Part of a small language model's weights: width 256.
Each number is 128 + 24 x the weight over the matrix's rms, rounded and kept within 0 to 255. Layers, rows and columns count from 0. Numbers have three digits each.

# down: layer 5 MLP down (transposed), 2048x256, rms 0.0383, rows 102-201, columns 192-255
# up: layer 5 MLP up, 2048x256, rms 0.0441, rows 103-202, columns 192-255
down102:130168145157082103155098130123119118125136161169155106106110078153133110090154137145146145134113139142113137138136160150143129129134132126148140176138106131112108138140185154127162123091093113
up103:140104086132148136110111138158151093180141157172097128118143147162141099169107148106117121161147129139132123116103152106148113155132140094144139119159121091127134145145149161127113110139097125
down103:101088106125118108097121112100118148141120077152175164127134153168163185122116108145128118101129140140111138153091148161155129158122153121099136135075122141098107127133150131144131113175150132
up104:138095077099156171113146150132155186137147127130055152128142175120153116097116147092139088146151152155103108157120069143144100166138132137150077166091166105146165163126140123121118134070123167
down104:167157124108127118150177096143149106115112126153111152141123122108110121147117138149135135107146162154077116143145134089120109107148107132131086140115109105169151114137125146106101128103179136
up105:137171125148138196127161129103132129085127107112093072131140137123162136098132108130133071123128137138102136135114131168148188125099146110179125149136121136129168113101117147132152129126130129
down105:131107131126152127131140113103147078139131162152130152120113135129121084187142129113130189162132181100173113139118103147133120091105135160127102113131147111116148136141107128163148122133135113
up106:113094112137129202144150150106172130139127136152152127129149156141164151138111179120149106123115121150133116105098159129153127156135136152117120107158114127144153137137115132095110142140146156
down106:150110147111102117131136158188134102151138139118102098117103116131136138138126126091115130140148165151105159093128113121167146098108112122116134148137187164133104209172131124130143093102099096
up107:133095099105136074128138094120150120133113096169138150122117120155137136102163161105123161144123114115144127130114085138139154138082112091152110133101112153155141138112105138118152128117174099
down107:114116083124125123102141135097119108155130135160097164113153143118059082121145137131126122132124177097147129112139130117107150112127157120145157117115130148144120138146109090113103149134136117
up108:148127119097118136128088188168129144104158144127133117141133142157127101144093113125076101144143117101125148119143122167159137116146167105107128102163148101160111117079140183154157129099102152
down108:154159094128129110105122112151141103129132090153137154137115159115124090109105128088143152124088117127164102104148126096116100111126134152135068134115127164094120098115130131121128144201088142
up109:142117114123154105124144143141136148130131121193124086074150158107194131118126146052124134154118141133120119130094112104163127133156105111124138110142155145183129085082143170118128140098143098
down109:124134129145154086108136163114117094160114122146148179139092119126133155163123117114109099165130119162139125136102132116119108096095121136137144120133127136151130122122106106133139143141134147
up110:136130106117126132074152149154125129129081136097119092117125129149148157148116112065129126175151112117113117103115132102120139164100107143116158151123153109139106169104132164136100108146129129
down110:110127149137157132158117078146145109110190171165124137129108062142109109106120173156096102106137128126139117153141095141109105139110129091095082100146139114104148135153077130159140135104094132
up111:096102117140164101159115107133109139121093165141109124124129167123178126118092151105135128119143156177089131131117138140111128128106062137083109124104170198175109096104108141136074113083124128
down111:126098122105082144132168107110127113099102132137082095107159140194098106120116130110111146120100104156139172118143153115115100140133146129174176121115135104139138133129172119119082140143109127
up112:153139157142183115098144146102168139125146137192132108114121139159133115136094133120117137126130135138141117137106128195090105056125146095138156095105124123140181063061153151132163120157122122
down112:087136107116090132119150136172131125131092135110190169134119144147155144166134136154119127143119144137101139166171154141129152143159157157144189109106131110092107096118112069119132119140097112
up113:111137078147105085137094123103126112134118144109134099110150139136121147146127118095132158140124196137150131126137111168135126110142147133098126123155143115110119122127114116120140112131158104
down113:111095107117177164156155117175123142110118080136131120141139173179124116124111155136117144104152091160112089085102135122123110122168114168130093135104109168106106092076151114158099128112148133
up114:129127155118113165128103108139122157154111119163120121123081111165124155134152131113159130153101157138109112128113101131164184117139120130158131133118110126160130118103117151098122131144168156
down114:131114149104132124111141114111133109129150119120133115141125121154141128124094116110122123116141161128102130129109111123132111142120151123131110135127151127133114121129136105143144140148138113
up115:120168135123095112125117091106130132124117144133134176088092135124082140126103135094107120123118160148155191129104068096124112119146115151118096131198146138193154118115120139132130109091128188
down115:096129143115172151134107135145141122146106138130146145118167134142109085143147115143135167142158136105135115105139146158103166144129137174123202104143131134123085142171149139108117142150166115
up116:117095082123124142156123189142086089145110138138133114136111161159158155108088140145134126148139113158101154140090121114131165115141188142104127146158204134127160138124147146174123148143106080
down116:137102133175128142099115081127140138108128155061109136150099112196167117145178128147103116133097152100188111143132168158149142146112116167098115135124117121094150114085104105152081129155106107
up117:112154181103119150108114099139101085112108141129131144154125115101133129115061182144093127179143147155142148126132134123076157185099169147174088122093143120177190164119103139132116108115135159
down117:151136097128140111155157099125132154135128129145133131128113162150131066163103127124133135148138095104125139140146119109154117115105089113082107157138109148126169081127086116150179133082128125
up118:087102135147136118111088150147108105162119117123114094150085137212084143114129143110106176076079130094187124120087149117110113104133135158112139157139148112121122114151103128127160126129068112
down118:139148173120157092107160140142140141084157115117129162133137133143122151165095102131163105172153155134126126137119122146134125158117120161081130138124113189138117128133142139145112102113153143
up119:117142140154136169125085139139096185144142159151161096110102111098136137139124106129146140145141125149094109168089112129113145117130131128143108132159103138131183174139112098129114077125148159
down119:150074141095104100122130110131162119141145114147133150116148156135121120136170143126125126139100127120155162141112149162141119116109115137109129102102138115134134113163133114156116148167119133
up120:127133082117103116077116147113106128165125165102135161119067186136143121117125151118147125154118164136168136171150123091138158154130128090142061122111152156152146128121148089104169097118144097
down120:108146133125137096149127112113145102105099142117120075162111167144142167101117122124125124128119130090047171157145099089103128156137097132099141128091134119150079130128145149109131087143113148
up121:128135111141149145137120129135145117128125107126110172104113129165123140165145200063138180143110104108136122126086088140118101164082124127159101134150129088145125151110094146142136128122134123
down121:133121124138115178089138127107154105092120116104073136057173163141133104132130133096118134082149107097089117141154147135163139105140112125096106127150131152153124090141116127132129130163132114
up122:129141111141145126133072148109082152116108142142143079132117097132136139124128168122145115138111119159121086142115164108087125112122129119130127110136151117188168131138114153130136167153132167
down122:122099151146159102111137077137157124134117099112152182130093145144160139122117128158136068109120155137117122128125164131088136149133147130083137096154101147110104120130087126171107113131137095
up123:145127130113094119107105128136116144115153124109138143124099157134119140131109124123143135135106111157154152164103078135119144090137129109129147159096109124173178146146139126172178104106135141
down123:086115129140145114159131070153108122143129104153109133130098120140136132118108183169142128125114123110097121136113133077103104129124169141168133114099183093143125145155159147153132136130104131
up124:145168115106146152123107146147082105127093096148150078135145149120131188124189109117110115149081147150119172125146126129132146145116120139094118136134155131162155115105119169145147104088183123
down124:122103147148081108109114092103144112140106124101088127129117092116168115155078120162119140124179142142125129137115150166161153106149174135056154143163082117124058128122080129143099134115101155
up125:132120119111155161115139117134170116115106105138121127113115113157142148137165113124112130093108140124105127124087102155134132144152157085118118119126142130146129119133076137100133124159128100
down125:161134105120145164123131141133108114150130126100096109128133136125109107133114132115169103148157138166148135107158115097123096069086127173120140171144112113141117133135108124163136116134134170
up126:140136128106135090099121152159151155102095117151135112093096132145163177120135182050138144157155167119143153147142124115121129120121116152115145112100115143131129134118148167147117153184119167
down126:157167128145094125108139095137085103124187085142140136135141109131104114123131143114141104089138099127118125149118074109137145139058076069148126122123136130143127120170105124119134055112173095
up127:121096108119136119120142137143100111119140183108161136137120096137161134107092150131165115107125127161137149146139136124133157120086102184130141147129173142147174103160166137162119136115118129
down127:132174142158104131147132151114143096168146133111095110114125139159130147117131127138135162127135138110123113166165102090168098118097167133148123105155103115150177109151110156125134115100110171
up128:154133133135137128109153138135117140127124146147088129133095123109113133140148153150147157135140154080046128109121142144138166120111143142126081166148149148173142092095130177148137133133159147
down128:111115143111167106121143138156075111126128127127159158129143165110113162125101135121123142140109155138154136144144124142154124127087184129156163123088135142110099142159103100061142105093121082
up129:113134144150130111106108125137126153108131146119104146105125150166081138133127130143107154135128076145140150138139098178113151145126122115111128155152116112136119096120149137120107119124166126
down129:150152141153101128146135145077109183165152135121149116124126126133154134101156131134161104106093124133158114106105113117142126119165111158140138121156144119127122106120121101144117123113167119
up130:125098165177093106157144126117165137161141153136190141121097128156167157118091077101140139132132097170150138134115119141128105126148126093141093107125155129132111114133108166111084169111137156
down130:118168125088120099119117162125126124151166098150126137121126122136157089140154143148148104125120178092150129146143143098095165132159117126145116126100153116147152112131096073157131089124137094
up131:135129104119109156117135139106120155144159149168094138121104167142184151141131133132143188125142103142107107153059147154145144173127100135148109134133119122165145120056087140157140130143143151
down131:122092129110137111084138091134125134131120083153163120139131139136140097140143120152141150125114152139149143148129074132070165136131112133126148126135130123110107092112141079080134143085128103
up132:085094089101119160153141147091093138200137118117152112112122126124109137160155128146155132119113128120143126126124148139120184133130123139114138137112134115115118117102147143124128139163135124
down132:150144121146133137118095148146087126104095146111122095155115131110115073140127143119132120115162157119127089114135109122127161156143135137117103109111106139137076109078100097123099184120108122
up133:087097119119140158138132096134156127142125124153150144156103141142119129104132130127189120131097133121126135121129110098133108119135169134102130139125136125127143139153108119122109080158143090
down133:132140122118116130151125135060122128138121166159104120131146149141140134167116105101116157124138111086104099100125115097119143142094131112143117130139160117141138115106133122134129125118132146
up134:140129145084121084122134113127103094146115115119124082111113124109109139129140162154099140153156142095103149131135152135103127155147160095096086128173164116168118089176114117115112132126112080
down134:121127121130121140160125112132107136198164086082163154158114164106169102157123139126165130122144113125124142171151143205098120121164147112151126127145116070162128150131134114124127141117161152
up135:121152125149117131130144126130145114123130176161137089078105127130154111115121114140160090105092133153130117184107099128118137148109066115115131121090129144158120138136087107132180117103136153
down135:131187083138083115126155134142113150194181131092117123125133079194120087113084114091104091110104152140112074115155134125077145096115140141095108121147153203145105101091150158149106132120121135
up136:114130095127118149101147134169119134169118158167093151127107159121111099110153124101132129127123133131099134164118092128140152116142168097150144160141158094110108143079126155125111116134120121
down136:160140131146131101158151155110147164117080120104145111154112136137099113143098096133136163139133157111146150126160142151159100131124106122122091138112117122139137113128097160116116113121117089
up137:121111146153088127081123127108164094133166125162121146141149131111127128151164138125115157102130156135134165163107149113071095107151104121149170122122156110148156145126134132119119107139150130
down137:096121136140153146154131140078103106168124139141161098089100097123113135111102127128147103161123169122105127140150132144127132140146137120128135126093095129125112161127141166095189157091094144
up138:102112125151116171127122119171100125164132089141128113135114138127156099140141112113118103119123110133134142084105082131146142134168085114115096157143126127124119115127126110137149118159123093
down138:102121167129154096110150118088151099111124165159160139121134103151126124105122122128148121099133142119134111138133120120116116155142176155135170117120128147147110171106133115109094175090128150
up139:147140077127127141134141144110130081130129159126149118133132140157129107147068144112095114127102116093100109094096145123127086156156101083161140126113152148152168114092116134113070109153146160
down139:119134136170129134150122144123098133171133120103129103113122094143109151101116127111138135125137120114109183104145123116136129091111128111132126124152082109118107115132143123132123158143114125
up140:142102125163132128161092136123111121137113155145121095165131141128139134185139100119114137106158133092138180145138108117133099117131115156123136103127128142125104121121157129123129109121151118
down140:088152134130090136112130146104136094107124110107126132092120129169101113112148135138118115134113089149114120113100160130111144124072145143160093135088110147157127115146098128096139123150092139
up141:136154111154084102121133150171136117139137104147117141121155151140072102165088144144145118105148096160110129135166160138113183141153097147132124131142128147108164159119116111185167077125118141
down141:121122154172116082096092106145123125174124125119108132198114140108150115137128134138106106156146098085150105119146131146151132118149120131177111086155154122139140153144165110121132148103150146
up142:100113138109115158113128156144141128175115106133133143103135135154151161117156169168137143126109153118132142112107114153073123124124138092133157128136126098120094134109083189137113154116119168
down142:152107100121128118127119139094125130165131116103137131131161108131069100152090123128138090131132144148158122143099164090136077125168126135104117095123115141146166141148141134131186125140119135
up143:125085110107120156099151141121120157128098117133106127139095152137096123090154152129104161142150168109115122140106109098114158143125108108114094142106156094180146084098135116102159153123163127
down143:137141155087121140142113118144124077116137140151162153085137117157190139088104128110131189117159159147157133118125151150122108104113128137137135100132082140150108184130125089136137143157104135
up144:109116116164131124108141148129152142129113113143084131120122147145101135192112127120129094137125160156111088147156116117120157111095112116183108135146140135149120107127142146140099118125143105
down144:120124114117122121133109133134138146095146127125153136135120115090149089125155146108107135107124117119119110133127095105093119131144132162113122110121097156137146173119115107132112142144148136
up145:148117095135120097136090141138142097188111169150115113140085102145139134102140136086136103140098091109142128161102142085130095116124122109116158147111197120124128123120069168107170131165117121
down145:154192099127134153118110158145117098152105121098132145150117109114101100164152104153175088134139122161120115134111154131134116102104130130117108125154098110128128103135114166151101147121120141
up146:168135119135131151102117130133130120110163108157119171116107140149116135131127146119141123128084124112123091143127090145133108116112129105138109107130108171157134123123132178084147123125126116
down146:169146141160168157140139141148148110150093136137137114125082101142152114082124137089113163119168151149160161135056106107116135138116126152104147122103142111107137127125134114183122137171130135
up147:103161129151105123076117129165114116154100159129133162127106114126119086148112159144145146160130147119121167151143129120103132120148122131109106138106120109160144124149143144166113144112139180
down147:082084148109086141126137117171144106120136101148127143081132154140157146124144051141122135100106114139127133113144123203113148134120146150098139113126124127150134143123145141097151161129142101
up148:177086133141139186149122109184145154114131151120136105161115151171129102160122145118119129146082147172147111119084112132136118162134133121147124133097124068156176104085108104095139169081095107
down148:094163146124047109175117144097115153125116124160111123152116101120107120119136094106165139080144131157132139121143091132122111154115132124095115122156151140117170113124117130123111114111164132
up149:103124127122142101055160087138106135162112110135134109093147172121114129138082105100109150124120149139125162130124143113131116105163096140087189172151141120106144151158091125122112097109132137
down149:147099158119147120149121152125115152128108134122048162091145161150092057129094144114147091065115119142141109139158111118109112124094134104070124131071088098145114188128109126084126149131139101
up150:073126118088113103173110178161125144127171073140127130149095135125156108124093134098106145164099151153120115133088117175124085135125157107066133158174112119175137081153160161113124151139128158
down150:101120127167179110129143122135108138113128130103136134129118122116123178148165107066130122101123140127173101135087106121126078108158098147097126139120137092100114128156146142112158085153139136
up151:143134151153138154148120097149149117120123156120165137131135140115099122147114147144152136098128137143107149168153112103118132124120144094090157128092163154154144107131130079087127142098154154
down151:096129120166106103124128123083164066092175094141094111153111158122167139140133139099131098138157086088135123122129144136118097118120148141113150125112134096140125114159114164154131131113143079
up152:134124108110117126124125120154155120141110157127102144137089131144143105134146115119070137129128142131125122125106148133106190111149097164165105158125123166133148106159146169111145126142113115
down152:159148093100152125134133132117127122107127109148150146106151104106124139103095130143157109136132118155148168107100127133109131149111173120134128140134154104066103121110116154134151124128134159
up153:151120104167148171162142113105137105141147156117131123131083117149141131170108127172159154135070119149105112111112124190146135130142121088129146125138139141194126122110124140085108110114153131
down153:129140136085140121137143154142131156107111125135096109136150113121128124139178115098109118179147150100137176140106075114133118106111116142116147133142147123105123139130125078148138147124163110
up154:171125083105142125109071159120114112147162152106150119103064153129122116129138148124132165168158172166069159149123123177083141107122173133118153118101143127135113129131116134170110179126146141
down154:121111124115113158123101069110111133123128160142129095104132098135155112140126122132128121095153114139146177137134115156165210146120095140126150135130108138082106126127157137106103088125100104
up155:136177091107123171101143165108141148129136113136124138144125129150057142117108152141102105169140185187189105143109145156135113112099103081096105134128102152144128143088113179134136116112108137
down155:109129102170154122196150111134155059139139171127119130108144115121168113185089105111164188139176105101069116163126148093154144123155128176162100144132152108113120128134123068159130137152106130
up156:140081121130091093097149105154160149149152134155133144149069136095134180126138146099119109131101153104139140114143100104138160137114145116147140110144134122171164156094114133107121140158106169
down156:109166143114143154128139102119138128104102135141128180115116146122104108093136092135151104137138117134178134086115130148121140123084122139129150131150125158170173146141130135122099129135140104
up157:140160115152075087143113107189081093181114151140137144142126156152145142172109133145122142184149169169158125195103115119127161105112122113139131137136153075119168118120140136120136138084129154
down157:163160109126128114098131141112129137129106149182140147103088112110140168125134107071155106149138110095073107128120107122143123143097107131151138114088148130110154143103178155119143160127113122
up158:111113158116125140139159128142135098110102117156129132099097117166067156155167173114108103101146118121117127150142125090139134119144197110145136148087153129122141131131136095140119127108128142
down158:138122122154104138145127124124156148123118134128125148150147139132157121121137097159125147138094142118124138135118120167133141144114097134089147168122100160171072131176124138145128144125112117
up159:117102120110121107121129141118140142170135152173124136163132172140171104072124071082127135143170118106125108128121112155134106135162134082124164178177134117139144116093121136111086117097185132
down159:149119136130162136106157109092107140111116151117091174119116064099126191109118132151080120145176175136138109167163132095126105182112163146142112129082150126092107100136099147112185170153145108
up160:128098084071148135114141120167144132154143150123136088095136109117121112124108113145128113122151146100159142078126107200102090110130148134133095191140138125136104130121127092128141134146147130
down160:098133137135152114102111141141141087110156153165134130141164106147151133140119140105145175082109141133113115112165108133148127137133160073112136124103132094115142125130116167171131128098151158
up161:117127095162121159125113143136106129138109126135134088129125112129150089133160146133095104135084159154127156128122159143158103138159130122110131127144168128118134147114133101116140130124115140
down161:109090135113097098165139173118166103123148143136102158158129130158120144133110145150146109124127141147148090134163161149125147126120118155118137118136121117140147151101097125130145131146154106
up162:207168132114120141120173141130117139162182150124100094088137134165151137156114136109102153159112108153151156119118111167077143133088107127176167127113150127062125142139115138111135105109093121
down162:079152086144144096153136128146159160097112125172133112173145073119125126092141101125162128071109102112175103055125130123138158101101155114110099141120114090097103146140142107142139132133150114
up163:116129109136116126081149105118101126148108136102106134150110121150123076154104138097133085126138115148147193158124147121152115131144126113133150167108124139104125117127143104135141134109136159
down163:131134111129109117187105130140128143127134112153173106128188092135136126137098128123139119136142203111110092135150089123097110134124133118137157086132130088150091107126097148116108115129144111
up164:114131131168094109098165150172140115172117129145084147139132152140097144114116147101149119169115142121163148139131118110139126118101125142145138124120124113159129101139088136123115125132084154
down164:109129126103148114142137127098126114124102157110147140132116117167117106091164094188101111086122143116083116131146121132131078130135154179095102125132117092149111142147116121135179120116149076
up165:112136110146126132101094163158124146147109114105123139147122166175148125132089153153122095088135118146123110140161152156141108089165099145117127161139166132143142155130137131170138116142121125
down165:098118132142136102097146119102146139099140142146144136091153135168129124110120111130140141128095144116145122162123166086106109117123184111128132134127148116124098153171130115122115127140111121
up166:134099134119113128125131132187104101122081118129160136117088160158149086156123119119114161142145175146145184128116114157113155105150141128078131171157118147152167149159128112116151154093131084
down166:179074095116113167118114114129145120131167173129146157151106116121090118187104173140113147090120136112117153172152122119150152124124155115121162120118114127076123106131135068153115155135147116
up167:111097129100131175074155142110121142132122182129130075122140174147134109136130106111147101136126137131094091111103152111091099105137100151138117159121122134130130122132095112118116139172109169
down167:122157163140096121164122099146136082146158098127121137107134101162155120133098148122147147161131138141097162111166176176154138144176113102104125167120106062106121106105144138127151104141172090
up168:090129146150092137161126115131146092137140115123116123086096135150130163115087142097130153097152082150115129136123144121119105126142117128158146145120147120131135155135088074111120138159109141
down168:139124132069170146155136127141134162140106157155115188187164150133140113097125123158090131155094150125103130132114131188114135093130099144126128165152114135090132114102115153133106115135153114
up169:150131099127106129110169138114138144115126172123112159117118125131106119123115137155131142144144101138131168143143157168111129171087090086165095138144126115167124136109151104113146135122107117
down169:138139168141166119155116156103122142154123107138118129116167102107119126165144155134107130108125151140128142094143074147122131074124170139128126126127136149119141188127131113113130141122154125
up170:119111121147112168120094124125180119111136151160167079135073162153113117139099137081170076112146091137101128120142128130126128144120105122123145131148107133182132146143107129108186121148131148
down170:130132127141147149130126094106149095120132165109151104126151160112140133111147094143142113128138114112110095133100156116154139117145167114147129133114116111124115109149164154121127100136119125
up171:128127160140138152092172142115089168137129125114131127136097105119111073107152116125131157124112138113127124082119144161103103141134128095139096129179085117140140128129073106079148118105126145
down171:197152156138109076135058095155146071141124102173116167120144141133100155139135166139167142121136109115187094138126133123147130114109161113140111158100136113152143154173168135133126103143160100
up172:110129146106135128103132159108203172157104170132147136087149153130122140118100109147130115118099105117086124149134115200110149132103109149126094141116137158139111114119142131085142120132144120
down172:153133140164105122119095114133127144127163155124136145132099118140111116120137122128093122099128194110130150109146127071125138082148129126160129126093146118152161142147150112135139118111123130
up173:143091100146102123127094131095125130134070169155099133120104189141142117123145115108135108119122170110097133143154114084110136154137144142129128135148162121154152110105115146152122108133138139
down173:140143092196121144112090124142123142131162126094189133108128143130144128116156114169177099120147143141117111118109129154157085120130115115109123085108116141131109123153130127157127160135149142
up174:117140142109105154106160127136104140164125111132099145137128103107164117103114133110071135112143125135069149139138122123149164134155127102145112124173137098135178145125128132141154113135125084
down174:106164129171128074118115109123159152114147123136160109153132130128122136120145115117151123137121124138115151083078136152111115143083122122095115111110086131147132149095113110137091154122127154
up175:134152132100077137135113123130105149130138127109125112116139089124144103128126121064144119143126137138105162182110135125131094142164120116140113204140138127112145162127127141140164119112123161
down175:138116133103097140137162119132094160125098100169170153141103145123135152134172102143142141100117091097117095114135096095147116138136163169127104120125121132158112132091132121125132120130113153
up176:065157126169096130091167084111135135131114162129135127145110134133143111133158118137109149138175116145154164145106137130127123105140150139128126158135155093143121103158143135119140124165171134
down176:120118118119130120154124147112119157175121084142086153135132130148107137105134146146141088126136149130120104125115143124122090147125096159124125119095118132143205129116151155129145077108141092
up177:127167058144126110131118146138167166129152110130149169124076101134115124177181136116102136134126128151141128129137136070121099129099144114120105099126121101109122105098156102115129118153137151
down177:130115176155122163124109115127125117134145120162157068086120128106138110087125145150133131089149149127137109113148135141138170107134124125159143159073095114181131157149098109119071166118183139
up178:194104135092096098149168120133120114152076118120095105128103129103137123100109114089099107126114123114149140116098144102138096148137150123115135152101150181135124097103127172103150122113095173
down178:124139161134132112129140123106114151085182086143159145128147078181110122140134094123153119139163121106128125136150153141115146105106113095113122109130137112153139105131093148162123165135118132
up179:117137120145118164119105153133125136140114100123154154124104137134118133152115140123114132117123147135134080142148179099128122118140099098143120143105132114140168097070129105117137105101150174
down179:146157103085140109150142122144133115127135134116113123110114098141149100111122137154134138120104107109124113122144105096173136118133154171094133145097118139124142132159131137142126136175119158
up180:107123069151126105118133147160134127127118152142136132121114133102103120147132155104085147134163102142146164105146078122112089148163133127127113130101152106115141101153139126150112128140130104
down180:116100146112099178154107150142153168107146104168119151162110131184134167093107098144119114116129113111118116127120158146150123103142140119168155135128112132127130120106118107108106154112110143
up181:135131111132117066136095150162145089189135128105103117124145163142104119109156145130129151124118124126138131091080106119075133167177130123150139145112106115143134136132086118183120108173145154
down181:145128127130126107168107091127140143124145113163090158132180145146129165099145096135127114126095113125118150122157131147183132160107098114083137160132133124106097159117122139165103134131116074
up182:113119139171142103081138142105109139140158138145147169109097109137167117170139117116155158134134123151169142106081103134109160114124117116167157135133165129137081100154128198100142126146116117
down182:152089178084151127126103101154140141126101111159173087141164153115134103102154118152100075137095143087155128074136112163143137105144157147126144125122180144106092156161100136152160118130177180
up183:123103149148132169125174124161092101125130114163113133147120122170131110127144132155123146145143120142128126094079099110096121125142134103135155145129159131106110120096138149073127145121111155
down183:102130161143124149157121089118145146095105116116143081145095111142102112123149115103133115128097138116148137125146154148213116144161135129113101153118119152161147146167097138144127118117152102
up184:132101127139139163083131126123146147160129124182144174089146115146104151159107116131096149146108128097113117125110115099140165145108106106113105106127114131132136174091096164114137124142125102
down184:106136119151150129146126141125135111127091143111136104138137128095164133109144148134181135110161117149184166147101121142198138177128135102106128137098117133104129105129111149140101111145137119
up185:118118123151159117093109127222097126115128116113161142124174159106145083137148119156152088145133128174147127128110113127167090172115147117134133111108125106135131131109097096144181100108169154
down185:127185106128160108116021158129118140134141184123125119078114068139073143142106109162095146158152148133129140124102116119102116112129139128105176085135127107115129100125149067116114117126108120
up186:158135126149106104116107121130141144137121138116111113117153105123145107131102112064128128142133143110147172157093101112116121169146124102126164145103128112120145153124125090120157151088113165
down186:172119139129137111104144143123145126129122121126172148081092131117151177106137100120135113164092088140114159158170136146114117133122137130093180113091141139130149163148139115157109124107160128
up187:136169113127122122128132151165124139134154075146119138110135106131122142124088102123155115139148137121080135156114115136103164108143097133143155136113093127122094100150102120101145104133126148
down187:138136146130151077114112137149090122078154140134106081173106120170090104139128100124114131120171126121122129138091134145133121115106119115131101141154136108137175142131141106134085126122121092
up188:108148132111076179107084137122132173126111124116139094116155117136134102122152175112099096083112104106108147114166098145140124152095170134137109142140202145135116130164149122123130117165172151
down188:099110144138134123130106130105128143155110161136105124148076134127137147127134152122139099146133156124076163128137104155119122128094151125084114114126144103108108109086115102129160183109102109
up189:101107128131133105165089128139117146158126158094149078122143138083183136181162138113116129202178127167108127126125173141081127123147135131113134147123163096125130118120132141103148135128132121
down189:181138123152116142145172110179109106173121113141105129125133083142097123088163140134093172087148103146167101123116129114148104138097136096115163169125139073098112129122161149181118157111133112
up190:100153135101114120128130143151149123183078121117089128128133109117075099102128188126149164084119123129094116153125134169140082102160132101051165112151126118139112102113093143122147093115157130
down190:135114110084145141134127113115109142113157129118135154115098105139179078124116123119092111144116133081105139130117142154095126099116104130156117111102121128120180137118154158145149133107112139
up191:134135135164140144096197136132145155135121122125119132134130118140140141146156142160166123113108133122125119126084117141144138119133081103160139169065164160126155128114108139125126079095129124
down191:125126105145125124152108094105089122113119142112120111149145129126140143138124157115133153105120117127131122144115141096159140097138159125129146112142124134139137128133089129144110125133126108
up192:116125120121117154133147107129136108094189130132125097112146137110136118149093114109154112115127144144134112130105109160102125137150095132154147140141138125149151148132154077127141138100154130
down192:146166103136143104153101105143125128113136097131097130090111159100134141087121143116111114136131116149114121105142112133144148100111098140107136131130123109138105114139186152138071087125143180
up193:160101136133095102094160112123084131113153093147120145155092136146103140165121133057108129138132135148147171103082117135095160122102141112133105170141117100173093142153122159133072124141150122
down193:112088106137156107158151090101145111109167133106106127142153126121137096166148109154137112146097140134114117134148103136119116132123094115107143105110129139171182122097154141128142097143140177
up194:124135143121124148127138124121193143112127089161095136122152109125138125135168110147142097116096097115131176147137096163111153119108134121126107154139133145102108136131122131085140140113166129
down194:144131155143116137140109148130099119121124143170144112113098098141108186086110119106108139107137163124122104118092143117154106146109116113099090081112149140138126133149111111125109138136079115
up195:125132135121158154100118136187156112124137107184146106128119128129140104123126143134134100168113114199120151113124106176126114117164116121063108125106120095130135101126107104146166140121147136
down195:115138154149118119138121120178149152125121141135134101130140129120090119150147081146131147133122135150123112122108099191123093158129126145119173095149154141124104114120156139106096143138121159
up196:121113151124147179097159135129116135139079140145062082128125135130176109125126141131137141115129145160123139163147108132104087142162167139085120148109132068138136134089162115120093107129103158
down196:112146152133153135101113118077100075143132072146136155110139152140107099098107125186083111147120120137142114150069084171109130132153117145111154116099118088077133103142159110112076108140144106
up197:107152083148100120089130132138114113149123109129089140155098122149131167165125151136113137130144115144075138123132136128137118121146098157117103177131104111130149107123091103134126113145145105
down197:132083157109127154111119090100119105110151121133166137126087141141114138072124129112104153110135178097135136133127117119152138167147133098143147134115146104116122105111158150093132128162141110
up198:153118107101131131096116134089162127150120131123158137109074138128121173172127159139097148195147157135121084186168140157122132163129140146160113139087139128145124107082164127104129093108155101
down198:110154122125132149107150099137143150160096102110112111121144164108136160066104094140150105085050115119126168111120156137143127159123108145075116120114138139114113128105111138136095109123173124
up199:165080137101119077138133091133094107149139133083166115136116146124127143128162135145150125135130149114154129126141105121126119119152170145140131138163121104124141151080136104132110131180139114
down199:128123103151129174133122107158146154135109155136120124120131135145120116168098148146108097101098113166101116159141152162128143120067092113155164151126113169156115124192137110123145097122138129
up200:149141059101149133110121147177149131137098138132111159123116164132117144124136128149094093099139106184153151095133143108097142161126115113106143138078154140139123168103100179115146133128090138
down200:152088108109116102086149132109118122113155069114139131144177127166095137132124178115099156118096135146097116162096097155118107132137129115138145142115136168158136105110164136125153127093120114
up201:113144102100113160162115135179123097110147131103151128096102073163105140153118148149137156188105128099125103181108119140116132130097071129156119128128115127173136105131152173122130105122105109
down201:183120156153132126105116120125078117144151123094124098121141144129144130137090114123091107124111162148159115120144121146091099122137133117144113107085131132116085155163128105144131127148132171
up202:120124142126138146114171100143122092134104125148164130111112152153145120101140094113127137121134129154115157106080139135107085114156121105132099121153123094131119108128083094137115123187142197